config.yaml
activation: "geglu"
norm_place: "pre"
positions: "learned"
bias: "all"
init: "normal"
init_std_qkv: 0.0272
init_std_up: 0.0272
init_std_down: 0.00556
optimizer: "soap_variant"
grad_clip: 0.5
warmup_steps: 200
dataset: "wikipedia_en"
Each number is 500 + 25 x the weight over its row's rms, rounded and kept within 0 to 999. Layers, rows and columns count from 0. Numbers have three digits each. The size before them is the row's rms in percent of the matrix's.

# gate: layer 8 MLP gate, 1024x512, rms 0.13, rows 539-573, columns 128-255
# up: layer 8 MLP up, 1024x512, rms 0.14, rows 539-573, columns 128-255
# down: layer 8 MLP down (transposed), 1024x512, rms 0.132, rows 539-573, columns 128-255
gate539 104:449499475507479534533546450450515481481524500490505460513492484484531487473462515513489533507502500525499496494480517476508481502510474468520482466483524496446510498482529488509471502534458579534509476524511524529475499524478478511543494514480478506507495500434497460517498508511503527475513515454501495464489489483469496528529472524508522491558465508496497465561490486473520472468480
up539 099:527534477499501482470462527452527489507523550493515509484504486478501470466515486430526492512434536489487522507470529495503514526490540547507480531483469490500530516514511468529526513506489474457512545449494448474464488523527528531510493457491501522461533537491502508492527451469491513525480512526484536472500510465559476492523525485542458516522501465463494504473550513501554505511532
down539 092:494540542482494520496530503493503489522526508493522502482482504526521507492514520473493501495492569495474523498486560503526509530479477498528439473473528488477544495487493473490519523528449504527488504467493499532495486518498463490503527470496463434524525518476497502518526496459501500513485514477491501524460493518488489506513423507520482490487478491461500456542445515534538481506531
gate540 107:509500473438505511508452501461471515502482483463492529506547554546499503510484464513496492493456460519506488522512460479506520476523506464494517526476535465504500500485441520478479529493503533507492495527474474530486469518501528514540486531507521462524506484508478510520497447468466453533524513528454476570510481501486478479497476490549530524522542514481470494520446490468490510516481
up540 105:490538487440511497512491483513529447491510490490503481508503509531511499503530498545513473507494494501510531504432484467476483534492486479488514515496480482514487514514477501482450491521530500490507450528490523472458487505511514477532483522468446480544499518492505493509481525465494501500498525465462517549460503500496537495514478508521541494502498489512526468499481512517486464473512
down540 088:487514457495508523517437532540462505496481487495493485490528503474469518475476505479511498482505481514503483459484505480502467493461507486471458441519506473486489504489476520476523542463501514464494464489506473548513506511538465510582501504495533489509498528504466517483500467510495498503516476530556500494530505495510497490534527471489533506470522514534514473466504493484525494431516
gate541 100:519507448492518482472487486497485515511480497506533531482549554568480540492525471525528507513469500490483475524503477515492486452493502498490508499523502510499438518504539545491498501490500513477486444519478480472461463482506521500483535486468521510511492494494469482514515429522479490470529506538518479506520529513498516491516529489518497461508470510453510453480525480495520490489483
up541 090:536527503492500521494530467508462535495547517463521478467476493476504549517479472499513532562514474479474519504491541509570527536468456520500491503522535504447483448500493522453511500535506492484555470505497513476462483490505500523450499509502503488498494524515490502503499486451467487501490460532517466521477484509513492473487516501468487526522477489477502462491493496503506493510472
down541 099:523494462472524464516537546472450512515524529521484489528490471470488506480541506553510508489447496516464476504503483486530548519486504524578486451476461538478502474533491480482479497531508512464521567525531536504524526465479520474501501478500521513500526480505502490475475497515515469554518502482502438458478529490513537480503488516476492455517504496506537488498477514484512468523499
gate542 095:484512498494515495515509506546492478492487465503486519484482504465548503512527498549524495496517468503508517559525524458504570526522493510498507481526487469467502542482512505497519495493533470514504488530508500481481507468499505468440466536483544516521517473495466489474492494478549496545491508484564506505511487501459533530483441481498490470489481516513477547527509463513493486489468
up542 095:513520513530503504488434505531481480488515532490523483498517484516519486489498522534503508532536500519474467489503489516482561489505522469499519480519501524497509497491498525463537543471513475489544509491463515547496535486515499516483508475512526506477520477538512493484449538548466479455486489559479518518486477526502465491492520472506500493562509501562510499513524443468517523474533
down542 095:498478454517477496476514484520500494455500503492524493510517495517495540498485508473529491496514520534420507501528502504475517470511500464461515506549496560492529526500483495504512484512493478516489509499500529545490488503508493463529500488531498466528534507493482514478503472572537513501511502498458533453462524480533557514461482476492475528456503522498505546499469470501550483509478
gate543 094:497480442500517502461562476493513510522486516504475451504512490486506527529533504507568476504534509501533522526540533523480506486485483561469473492497499494475505520534478505505484461513500498517532435559510509526478490490493522516472503491493468532507495493522495474498473508461508517501524497540468480472502498484473542490494488497495483468469488509468529477489478512521534518501536
up543 102:513482497538553488528515541538485499508495525523491502523497441505489487501562519481452479519475499494521469497500427562495522538535517518504542469493544465453471468468485479520502521489513465513481541528507490490446511531481472527500522520510496545466479515512482481474538473535471532501513508491534512527475509475484505505508511499461502498489488475544503497473511478494449504512498
down543 098:480520496517481512537492475539514476498500503536485482479502562497471529477513476492536523508473475569510594485495523507514507445455529514493485502496514531516516450497462542513521457494469444473509499505469462533530502507511467489501505517488528525520532533519509512497483487496482531498473535541510483457508511495499483498526526483566464495491447468459521498473501479535453487524529
gate544 099:516500460456542476507481508477498557500503465487480474454495507511492467489499505507451471483465475478491487510477450484501500490472461511497515495483486525499502486450512516511461493496468492480487452514494535484484497464514501479525441512525537478517489486453530539487440473518504460533527510515476500502519483500498497485537518528537478515484512503481544487500524512492480505500560
up544 099:509515463475516532452494475507463482499530490466520497517496477481500489533511579460478485524553467505477493495480464487510487501523465514455532528509495515494514525480537513483513489531552546506519479504486499500539520473518497499482469468534517532491510504491527496548501526479501482563528468470445467502484461490527478497504489522509492487529512534458529490477481473492477540535552
down544 098:492480489493459480515484516525498498517463489522491503523509499484500518472466521490506491490545490459497475532484555485537487505498465532507506459506490477503529471529465462464541492480527506521529456490517478519541491504456485476499593481501490509506490453513515551513483519474497536494477473522504502512499482515508499511544492466495516483508526478502502523533510509495508515484452
gate545 098:519510471476569528514497488484456507522493516481522569509489500484503481473509481474501555463485496471524518529487487482458471495501514482501491519502499494496514457478469486529492492535499495483507489521500525483513526520472484515531471496517500522466494497466516543480469520460469537524497471466519469524510524527454539504588490456463484527516500492476485524541504481485492495474529
up545 095:506452551519491490485524506486471478573499512459520549496532458515524442436526433448467441514489474464519482496461514514476448519483526487464527491469471479476512543482491484537466467535521470502456469538514497514505529472512481454503510453498473532513506476487470522477488548471480508497490515524559482450498504543530502522517521478468507497541552477462487486482501470512541486523464
down545 092:488504491516506512529466484525459507547484506504500497549521514539488482544496494524566519527468490500483474496477502481525446455548565514502485489514507510502486479517520451475494485543498524491472500480493466522537525523515489533469464532462484524480478533503508502546549500466516485500500505509476478511513473520428487476527519538503507534480525452522494512507507494463498567492556
gate546 118:544489553513474518491501519465453487524479536512520493461503454466505525517519488506500483472490482505452473476504496508498496504462486509556481448513531481515502484490501514447505488527526517526484494482466415529461510497471578457466508509528463452473525473519496486506508519474535492484503517508528531489456504489487480489509540487524477478460511487502494503500492464494510505530467
up546 133:538512491513511544487503524475507479554498491500489492501527488499533498519534505455463527494513481466508507510526495509472478493458469512513473473470505484538523490534503524440474516545459501509490481495424482509532510528481479490526536534492526493498530499519544469542458499514506473480470483532496506506474492514489521541472494513477495446483481440481462476515498496529513475540491
down546 103:504510555544472549435516561522543489470490491503492487504502509523530443493498468507486508476543492547498501503480504506459460480482508509457482496510539436524476458541486517503533503568540533454540507526491488501515483522487532521501495538504500513443498467512485500468504505434501523514487548486505506486492469489478492540510526492514491476501499520453474474529500501499537491502497
gate547 098:523565471525476477475522521503522493497476485486530484488535487507504508501505526497461480492495498470504465537535498477535506545501516491484491471545487491515468494536488513543496501524512530531519510524465496469531563533487488473455456543452477489496538487503527475501492479430521490510532547525542539497522502487513528472507521483456479460522474489465475510452530455494545496541471
up547 102:480497496517512460504529544501466461523478487514484476423476535471505476485494501498502513458473485462481519518497503486512472513504477460474466492496494505480530527530522492461490498469482464509512558513532467476486524494451487505519516485476498467517506507500510471462520488526501443501543512513527560543514482521584522469478494510486536442501509517503450459474492524461560524527511
down547 097:464492517525516510470525493515464519526511499511501496527493474490507510519516535531491511526488452450485496564492480538492453461550469495533504468485518484484492543501494489486533535508541490483506541505512491479478492529478510507500548482468520508521523543465476464495573460518513475510457450468523490509523541492547482490506491484481496499473550483504440488481565498520544453488509
gate548 099:501494514494481492513484500538488504526479511455522457536530528474461523510516529506514522495453476534556543512539503509521487507525511463499435499475529493511513474498498496519520506512473512541551524517422512458483518472494455490528470515491539519492489486501513509491448536533521502479476484501529452479464498496491499520539463488497483472542556520461467520495506514506529492523459
up548 107:485487489537474517507557465472510478501463463495512525478511445485492512517512539472460457496481442454495471469461521514543487502489510490540473550467483513495476468502498524479515532505499491497475479535501532519496507518529506539552539514511501498480514519515502486477506530487548471512447516511470488470526504492529488537508487485529475456542531494502486501482538515450551505505495
down548 104:525519479470518518482497500487503493514486484489506508501465511504499490489472518506500504499513524505524513553529506504530537509480541500433479516523495481518480508500537457504499557487511541483466501490549495493497440480485485517471498500467485501532484507448457538460497500490475470526521507476482483514474461562526562486526496501507457569491478493508502468485510540504452463474488
gate549 110:548505535503495482494538502536480525527509517473513507468484519498509495546490516486550462484499518484482518492509495495470486481489519527486508519514502480463506508489478551501499479500473520498492532486487493501494468543510527460485541521539476504511491577495542502498441475539530525487492472508527510461474512466488492511502462509476499542486480539516541448490495510474509497511520
up549 105:504494489515508535449530523504520524518503498491449490492531494504520542469485500475507507535480466488486494492518484488487452521526487496489519488538534503514422519474487495451504507463581509528466504467495484507468546510511518510478475491512518516545495533518456514526481490519473467502452500485521465538488468517499450503494498458507465472507513507499488495496513515508482483535447
down549 110:512460467503521500491507485540483495505528487475506488519475532477511517461529512500478487506517507502474516501498508516488471534493510510470511510502581514490518481467517509457528480512510518521504505495506471532524503517463496508478475447517482490477523531517515519548493462511474512478477483543525504517518492509534514529512452528490503508514500483548519500486540499497498470477488
gate550 100:545490470490548540475530467497516502514494480464480496482469574487539500486495494493528522537467498487492527505516494493534469547467467490488455521513518520505470479538481470494504532491455475524510505519500473549474499507497472504494483483521470523501524504503555494484516541466478464511508489497492494504473489518540480527462482520516525505494489519516509492482524468488543483504524
up550 100:524477443522544460515487485501478477494526505501481469445519503495517501518458491509500504489491493495468489485493442514496491530518500438522501516485471486487565488526485507511539471513507501504502501489501474529507542518481533540512505486522478458549494469522520512499498483521507507475530508487527503449516487502506521543517498471544485446538473478475532510465498460507443458513480
down550 101:496470501546542507527496479566523473519463446529534533525510527476509515546485471473514516494522477465486497511495497469519500511507465496482535482507503494481509463524515518516514506476505499502509447506520484503500491510497477499506477483507539522486491529529493467486475535483487501514520525516529513501518511481509494469518539471537498531508504477505511479484457506517542518494509
gate551 103:515522488474460517546471511533479491513504494528500501472503535547531526498504524479472530494503510512509485509489517531454531463472505466506516471537512501484519484497509491501507502503483519491476515511533519496519523466488454486528534520552462503492530532488516475525512488505520492508507480520474499488592534476493517511484497457536465481549514488493491515529521494511521485496469
up551 107:512511469503502531528470511497547473500498535503487528476484518482485464544467497514489529508521529556472489514531497518482489467508522470523537493528511447503508490508503490500491491518513464492516521544522491465513533491472541493520520517510486538516524557496510495486519505520485495493507493527459506529467455490565511498524507519502469522485481471495470515518500470452493497471439
down551 111:538530500479508503492528508507507481525504498475491478487508497494512531506544452462514488515509498488498515513522487515508520484503519528544550468468480459504541492533478517509511475509517435494510481504550494463551525529502514485537496530495535486520556529485521498472530447502484464542522487490493464516519513513479528494488463477479521492449482498518511456506516517526476495499457
gate552 092:481498480505513499495443499457491521456520467472524509498501493495484494522506497519443494482502530521527464539536551519447507487489496509520466525515550538500524448487490538466481512526525491484499473518529501509517505509507530497515506486514492491458486485533497476477488531483492524468519543477542505510489517520467476478474518580511530503479498509499503502489470499503490487491519
up552 099:546462534526490510511456497501505523463493493511498537520515491505497482494501509513489479513489466520492503540487507492492502478479485496493475509462505477527507468516549518494468528478527481483511528446519542539449551497499492527449482497482522492486462502499495489498476495547530475437452514543471557493533457486503464510473468469520480519455496554522541557504536486500482480525480
down552 104:535515540497517515531488511523491511486498523522485506518533494457491498515478521468446514496514504542467500489461525471525506515493484465448491522514465477522527483534522506453525524515528482500504500497473535497507542537484549485510447481511509479465509534532519457487503491523484466475481526480521464518486514538554494498486530509536468498476477520484506496541440468496519513549522
gate553 092:557471506421489501479489527513540510494496507507495498476520510545506527480545493470478484516521489521495519480461488466508515448491472481479512514543489507487555534542527479504492509514462484528540497487437495482458538540475493508472473497505493484514508516498530494461507493487506493449513514519443492486502519487482446513460468521519472466496515502438487489487468491463463483498478
up553 094:544525534459518474474488457473504518518514504531501516514495524493513518469503508555488444523526465488490490469456501481487560503503496540542508459537535530516453551504460492531501460527491506509517450506500534480545527463496501500493504523518515516464523521523484438469502525505500480489470529531519464497507513504483478534517459505513489520516526500483498495460503517487477517485439
down553 091:454512515472482484516499495489494500465467450459510470552523511464516540519500489460525540466568534542521498523550541522521515479525450470479477491496454486454493470490495491472486509462508541466475539471491487536514467495490499495507517507537527509517459495486490485532483468505512510545456478466520494510541498454499514505560504493481508498559508506488531458571507502537505507500537
gate554 099:470519484503472476467484511515480453516493491530515510532495538466474516569479490493492526453495496504534516479506502424489459490494559496487491472527477514518486527498490502494492517455504512493477538483505520460478478505488541476528497510493497504443483508489481534483464497491545517494521500468472450505493544516467536486495525517513488495506526505502542444478469534499500497495489
up554 102:524500545499492492494511483502523511499520520464511529487514486508479505517531510521486514505482479486469509511521519529505523476476501464502499497522477538448474515486553472496477479456514508494512492449532523483511489546476511525496513531499463475464462559532512460534476472514522536505488462497469446507526504512535500506494496487499484503499510537526452508522511464513468494482499
down554 100:497529497504484549492540475494466517514504519450552535554502490531498520473539510502518486492475476494468477494497530522467522477518490503466497514524507489488490518486484494519508481483480539456495515500470541469488467521515534539512492502481532470473485464509504478512465470499508478509480511506470495537451492530473489490495457522520490442512509487495487484491524442487510499501508
gate555 105:525523477505512532513517502484452542514526534485495546480506470486486497520504468537548488507511474503483473480501513477504501486541503499480495488520467484459551496475507502470463516539532553502511518467476521502494516501501507492497449519442447550482510468475484536502513544493492465459493463496499491521486518504523515492528492488495512500497536527509526494475519478496497481488517
up555 101:549464521491516496507485503543450468516478498510495557504494509491508489483491480501491480534535494517488460551521497493479462529524480512507472503533532494485510456480514487482460511511503487453491457535498470465503448502499473471530492494474554548477516519495533497552480542492510472486454475505495513508500481496510531505540497495521489479497487495442483515451474502486515529494491
down555 102:474511510475487495524498552498506473496533505500489498496481505517530471465459467499438505506507500488505518494511529522526499484474490458493469468464521470502515508540534522545505526544500503470466506491477486506521470511538477499504514477508493493483456506519508481488486499488501496428496499475476510470486535474467540519477447429468502512492490498507565482486504455543453519480496
gate556 105:529487469476503478539512531497493474552517508531491504467464524544537491499514533499486496537494488543509508468491497479482494513515489489471475537508505451483503522509520489493475469484490513488463487491499531475520478471456467529506499471486476524491549529516496515522537557493512502465525489504490502527515508515489498481513520502472477508523566476483544483501510478464529491554487
up556 109:496553472451465557499482510480480532474492456512504496466518526456533527512427510476493489453507497533499507489489533497486551532543518515483505487451459491484517494495477512480488490524491505498525557504489521528514517554523493517499463475506526480510464527499494488522493497502464521458504483512481503491459524490532495514511500510503460493523457462525515512474518493530528479540527
down556 100:493519481494532512515503498505473505488488516492485469535536471526498521505497515550520520510544474439511514552462494485539486486497483516513468479520523515512457475512476482536477504498506509540457517498463474520473507526486481517489515506491462499535481474503476519486489491501493507536437545499538506475480471467475469506481493497523485512503486523462514493477493524510442544423462
gate557 096:494507471527500493499461471510502512488477495468519511503495493479541509455500496498489507539423501504528509481480522457542502511512507518479439499500444526484503504512536469460422531477480528532500523522490482451495469502469482483498471509480468507509504435469482492492521469536476503510511535551495462539468500476464488507516498521574570533471504463518486470518525486461517472517471
up557 099:551499502485497488522506522476519545499463449499526472466488521534511465512512533508488488467523514463503484447496504493474500483495475502488491532507528525516495519468504533473507452468514529530484438469513484474497505502491491512470550474501492508521481484476485494477493523506486516492490502532501455486544524481493454493460530519521459526483501488494477510494499521495483503457486
down557 098:516498470481500505529452485479557459460471458517531486504531500491491507553504524495518488476537517492497479490526429480513494503485483485514499508504524463468511494465507458506453483506483517521428434475543530493479463477513470528532515487488502536513478522544508500506512513484478499490519464488539495529509473509515477522529496490500473520492518502475517526494528494463527524520508
gate558 094:501525479484515532476466499518449489469526552501518471527476517487507525502475465520503504472494516534525504489508542465475496481508495528561515446489524520517472527460515486522470500479477476513474463490498490530498464521481460477518494511492500487473502485508497479467488517512499538450517529494519527499491486497490519511479498521506518535471505495534502498529511478509508506484507
up558 096:510536504517515482508473478533520484513469481505488443508503537477497467522489442470556456528469495485496491519543530500460483514490540469526517465509543494535496476508538466479519500510508518541522512498510506499485505493475508470476455499500516517467511478491540523519477488523471468527484503477527531507461491457453486477482504460479519472515494475492476522468527481491505537515524
down558 100:507551539476515488513497465484493492509476460512491520503500488469491479508467499540521465477512475493454482477519508538489528484517549518474530485497491526439476492459501454484483501508493439492507503527512527474505508491506522500501484481483473529461477498472471550502524502511503552448510451500550502490516490535515543499475426528511497487499484511469469473501477514511519534466541
gate559 096:542532447460460499529499469527511460521497540517519510528530535507479564533495493517505508493466522496504478491480478535506525521525484494498491554478477477501535521473484496525589510481547491465511464465530545486539494506487489515490494540490506503505517471508492474446514534545487527505466492501528525497520533477514471448484494502481490500519515534518513507531503493498493523535490
up559 095:496491498458509491506483493494513438493496488519514466483503489505488522483497440517507511510514468505504546517504521514484519525521524510484546501495492483525512503497547540470431507530481515501511506516466548464509533507500513517499464478524520468541505486559478516519487440485480491500496463481524482469482487488503526492495506477527504473511516501489471508492535538465548529508503
down559 097:500501458491501509513486519470519533489473508496464486449481491492534533481502524450465506502548492501516509486525493522524518488530506488476496495500458493495484479493523493509430504529520477464491505486506460518474472512491523481517514480524492480496494526500511490525484540517512532522499480444526505496496472504514528536513513497464463486512497503528507531525474489505498513497513
gate560 095:460494463492503522485457479508502466547479539519515486509519525515482491484546518530516476507480482519495512493477532506526516498458532488491514454555502515500511505470521495540508510552545504503516503495471510483512514485534492492515481490480488481515524490470507477513446505506500503536538501518517468542489494475521463485506475489498498486512516536514507501504545488506491576546507
up560 098:482494514485489484520553451493482506453499532497482489481464482514504460513525488511466480470502529500503487490525528518489516520480503490514534526479487467499517482503490522544575513491448467526511510494512517514549486491481524500481497498479485513521515555516503534492532506481494511517508503501486510504475512457519498515496498525501522499506527464483516489502489507482568524502460
down560 100:500488560497489470497499475512468519469507530487467488508462489469495509484499480451479509480543490491484497482504540518507496493512470470564494499511500511508524463501473466469499491481485479487466532492501475530503478505471474564494529512486484484495480501478466503455547478477495464506499510503467491477502528507500489554522495497470546486502508468491499474523515521509553524474546
gate561 102:443562533523519519489490537454516477505495496483488493543537490527517509485528548540487504501499498520480489519472504455470510509515504439477508498506487504492448472470498458509507494496525500469508536524505535517461444519499531492486469485454527516504515513529501488464505507517507480485458514533494458527532478478533504505541512529508468470495499512542482470518509442481499489479525
up561 098:533517502453523478506511520514529525527499543496528559456521462492516469468481504526498486507470488454503503493517492499518473526524506538497507501476531479488486527518431468516459497463557524513520492491492477461553508493509479523510491537498488536453423515494515506518504497486530490486515494481529524484488502482436492510494503487507523488491473477481475496484499528558545479445503
down561 106:483491525499493420476460517497522485508447556525538519480475550494482532528536522483466503490522516500441526492578540524477495518544556546517544550469479492538469507474517506528515473512472491488505520502479483546526517498451468511472466471538504518490518522529471509501527527466465472520502491419445510522491527496528532496524498503498474531487524524526539461555544484495542480509508
gate562 105:501495538480511477504511517493510467484496510458515500482463517521511524493508542538508494513517502524448487497518491514490502476524561496530474554517491504465500487529475484521505511506508524483529477504494483484467495476488507521523515495475417522505500487501525554508505524499425471502497510470513510534461529512481488489480493512484510556521497505509518472497533460498460481470559
up562 096:507492457522452505437534479495478544497424527516514520502506507515496504501484477532467498501498536513458493489445488518512492488504476481518478457519488468537465532496488445490480465511499487541486518494528475483507527530465489507504481498495496487454481540503482520462517497505486534540451532477495508533531491484481497501488462486489514519495509442526503528488474489497492482492493
down562 096:488456488497522517512511486509499470517496462475497535428498479509491503499526479490517517468482440486508492459487521467509535528495486496501511509511557508511495472489452496549506497499460510515508482492510496480473532519491469468463519492472488550546486471504478502473505492486497485471530487500495454494491537465502461496485494523548484505486485475486464522500482497458456475468499
gate563 106:500503517482464505494503553488483522499497524475482538496500504518496513474506515455468456511491487524530482451458507528511490533515491503512508527498459492484503484480468515513526518563497478493514513459476522522502512483508523448471498508514507520527520498454519479497502452538486493493538474485533520503492496502463463491533479489456494500494510436515521488523441509498501450510454
up563 106:561501484480462486535497515448486528495502519486507496471482523523508483519525501492524526510489487549538462436553456535460519519459474547521477513500516493521474498524509569480510522464479461502494487478510433552455503480471528509502538477498486512527503519517528541544462516475498498477498556551504500534522444459493517507509502505509490495468453477463540468502497515461515488481493
down563 104:535506475466475468513497515524523516479508528502521545454483514529479461527501496518510506522493460550522514520490508542463480535449485515446500499466492497500507484498458528521502506438467519436513495501457489503488520473493544520487523470509506503488456515490543512487499528511481517482499480496534483513546487497526517514488497482522497497469471538488499491464483439455519501482541
gate564 103:491519469488479510470486537495506487503526534512472507498508510509468484487536506453517496501449495484461509515465488494506531489497496502517487465511493516524481500521510502509511482534527516485496506498495511509473511487534520534452495499515500506493510498463533539504502494466518533526501521495505462496516446480495500483484510504546460470533520502480501502494529467490494537490537
up564 098:529531435472523519511490507500455486528491499498519462503493487464521505493506517491500496507496502504500463469514482474514510508454524499465537546545515479495505490517510514490520554514488507485534539469472504527469491483492499493530483475513532469531518503490477497493451491492516477491475496486471513475512462478500513485446510515491503515519498443539548508499543446479491503493470
down564 090:525492437557515485509491464511494508509481515454490488505489575476450472539481506524465474481451474504492477483515528516498532454501516472501444519512535523500535538478516483476456544504500489558528531483528512510485491508460477489532532517527492508515491534489551524493437501512479484508534481528518456491494539490535559525471528539491521475473519506516518531525501467499524485523536
gate565 096:492486468496518545494539488516481499523509498504527452472500471510501468529456466524541514455504457553490496536509517510466497517503452550516464503470477436494475519545486488462481497498494496537473501489486502465475507491511454464501501545490519519499442502525494498436531447510499513502487487523519503465489496476534525489474498463500524522447491497543469464518526503463522521521491
up565 088:510503545506502465503494499475515464512502466493532530534528509504514423507430494534470507512500494496504451508519511472522533524513480497480503479468513496507449444515554497509501482494532459495499463491500501478484532520492509493497491450515503508542505512547508445479530469474489558510473512485508500488513507503499532491508498549464478480517525504493494519484469518499488493482491
down565 098:450516463524539501539487497490498494496512486505536513501487492510488482492473530485501491545490489494545498499460498491497500456522505537502457540479498482507455480491473539494469497508518493525513498500504500510484494508520498479516562490480481496527529493503548497469484510492530499487486523515497516518507453526546568488492496496518551485528499479504514503496524495437511493503497
gate566 104:513479457466474508512522515505504509472450517513504512497487467513504456466548488540496437479470535514533507480485491563517540487506466489491447498483509534479513492485499499475512463506500519495514487533542525495514513496524536490495456520524531495466487485532511508471474489510519485530515499490485481516493552550475512523498507517483525462497469498506508460482534496480482507503487
up566 107:573447473509512502481470513497486515507505514460482514498519489460516482521495571489489503511523486474505479554538492495519511514534537461552502511516494515453503530512518477533499501478446509498511538480491510549512520490527494495488548513515508498507512485495511509485495500468541498480511452516461503479515485439444477511537483499539517500553518457453462513475529467538486519504550
down566 112:545498525518497530472449472524506495510504492496472467497510539475507522510497521493482542495498545511536524509506522452462487540431533482530522480492440495461513481528490515538471503487511530495513516521526498470520480510525500516533477505518487519521496529480521526496452492520552524498520487515433517536460462538487505526527509528490532472484490481497516476489517528464501498526521
gate567 097:528516537508557484440551534507503483511478461515496517498493541503489541523524531497553481499488480505525467490524555491458532516499473503495504448480521504483488451488523492524567508537513489466481511506524494458497458516498519483521513463496503504490543496490498487514501554483555484516468499473486554526482520513540458518480475488521451533472505485503514479483510499499518493482493
up567 097:497493494461445477514484519484449472534508466525496482480473483555448488494506550500534563523520485498516461472473501526529482493516506498533456442495511518467523503492511498521506522514493502517513524502485487497486527497499500460493524503489515471497474500537489484510500499501481522488516552527518522542481514527509490497509497464559549495490506488503489513546493479494548493532493
down567 097:521510467514504503459482514522495498526511462499495526516533472528514538492521501479441490529479501520475491480517488507477487507485508516457520490471471461525515440493524528481551465466513519486528474486492479506495550519460532471522486522488457506508543523503485521525495510478507518543463516466456523472479494548493483502495485493504520525504529491496454461478529502481490477528543
gate568 103:497492501491476517534570476478495453499519488518463503501450491507502531542488485502482490480523525546521486483507537468470542467515530519486500490476482467495428456499477529517505494464479527510505521477531552461518500479513486528495495504511466483510488537515482508500480484522431454502505491496456538492518504502528504498518498464450503463506497499480509455486483468491466454492489
up568 104:478532454488540526498494457535478484523496520461513514520512473504487494492451500536484532488506483502518465485500524483509516505485532490460482531514492495503504469543509521472506476500466508484444501491493503457482480571493457488489502514512493510505474534502473451486501433493512533509514455490513513454498516477518503508439483514489506447516482528488553572509477513497491503493479
down568 102:513516464532482471497486441519500516485510513471535490489513484501543486501491502514488472497548519508479463472506504475490514453496518517535490492521462527510549479507500502491517487504462502485477502520523519520502486511482486493473534491507477503502525468510465482501474494485446510512472471523551511481517477508505466547506579511535508471476462527472438531509442529481445490473476
gate569 099:534515485519473488516514493502441469505521517489486464453502557447508497485502488483547478473460507485554468531480479484482508459513500485482520511513514521450485463528495470495476510451519533483468501486530543533468470502483543517461457509522495528524489543506484474537514474480475467479515511539519472478516497470494517528459506448505559487503487521517504494504501469486515517496493
up569 102:510552550512491519456482495472476502468449501514497472499493552465513530459508496519529522456457514520501513492480519473425532496490526517502503454521478504455475469554473492568492511490540508509499456482522500551521468468510564481531519530556523537469526509505493529506527484512481513477532522505472506456487469460504469490523523497467494488493502502532504517516540409505526539501456
down569 104:524451448499490514498529488477505494505523540500509469449503556483462479538502513528494476491488515501517518509505479516484480517508514518493512489544478511475462466491516498504480518501456472456491501530531493499518531537525454515488506505468481536462499489494556463523536485495501468504455481490542533469488500504476503500524505469477512510488495513466478510461488510462459509523518
gate570 090:496512466505525503491474479552491487485534492509489517564476515517527492518527507516502480504450491540493550469534514464502524507523446502527467496481517496494502518522544501501535531487518513465509513484484524528498497500466507483493455527532531453504511524494513513508475499484527488491506489489503480499541473486530465490520518515466512503499464530475507510505485525488518502549515
up570 089:486473485497456475497479508522535526491496484466491492489544455454441466436507541518491483506490480503486490479518461458484489495512466527483522469487485519463504516484508488469464549451530473536488454484504450513496498506527491486477492480517463499505489482528520488473497531468505512506525482540498509480432498474512528473519517475493474478489480490522515489488479505520515499516491
down570 098:505507482464493571500518491547514476499440497542511516472474492546479474479493527531497485503471525493524450488509500499539504466504501476502463545475451500522511499497547457496495535530519544535491494544479560502477496510505466504468517477568507475519494486503494477552498533478496505503486483522415547485480481504518527503530463534486510490541528459513470538507499459488473503483520
gate571 088:484504490484525487464493470474543493498509515521516485488529468531472490486498509514544500475498532538491523491487529477549535476539482474559505454478538480538486511520557496537502513479510467469473499531470529498513455541530521531546548521484535532514515496525467485500513479455525508502500494490502577536503505486515531445545513504533516481531487538479515496447470500460560522486463
up571 094:500502489496455524509509487553485512492474488545538511522497460491497455426477531520491488489496496515494491471520486524514513519514478494479511486486481530500456482513485494552525479500485512485481540472508532497478505465486529511538499504526548485514458458491559436482515503518455526492513489508523454511524459491524466471542504510496511517587530524543465486459497513502483461489508
down571 094:496466491469516509502493523538530487530497526491509528482478538490525493565505495577491473520445520505510462507573551458462505483478511442450513502511495435499484521477502520477484509514547475518507461546498503540521522495509474488494509483462517516511499518479445516528499491472503475494484494475535544510532523534480481509510499483540478505486533493489522529490489467520527515533478
gate572 106:511488515483534472532522476473529471527509477497499497499483473489485527515465504488518519474489516538481517508511511510479485501549490520522494519505461489519493536503501500517490505523473480465462503496488477493463519509469532481465469449493516491491507517482530499472479498481504542466488498502482482466555488480519507477538493471467492497490512543569504489526508521484506486466516
up572 098:501506465479448553501506517490511441505510516505470512508475465473473511548505497550486504468496499502504461475514446471506443544537529485454509545498499510499472510483481511459531442507523515495467550478489509529486494505537513519541538508485492485502510564481506465469502565505515488491481521511485548519489485500521508522481477458493516514505487532498516461497518507480546458485499
down572 095:547474482491484497493446493484524520493533482507516483493455491494468533516513540513488498494499505491494460475512475513484478513560442511500500519543537484486488516506499512498511494456510479519470505503484530510489531543475491488524464510475544500485465527461489494546526511519522498477484455507481455458476483482517460502530513491549499474485527530530507476485471488501467524490496
gate573 102:511519491522479452485478491479491468488475437488535528491484470492531490491501501498487475524512504493485489510453514477529515503531543497526508492529522490469478517496504496478475481503499462532526557533513482500494502521535523469478500491483463523467503483473514478491518472484474543468519509449493483500483511460547474487521505502481512505503504506515483539496527477528534479471473
up573 101:492505497514517506496475510498503508472475484457445505472519504479522461508507513474519468518500522530520480493557465547529515470509488479503492516487477528517482452528481488540503484496514507515507519502478491492548487475497521504529510512548481495504573500505485457452496548520493464457493501501506533484507511467499500448526525556517519496490478474493529456504534451492514492494429
down573 104:479499527506537510488493545506566476493528534477517500497533489503511501511497526461511466525512502513524493478476490517484457507538465515476503498493505493475478513491520487504474489486482528534506479502471521484502507522465500500455457461481468483494479461484444456487477493544480485491504462507493550485493498491501522488499493509510532517508500495510531485520514517476494499486523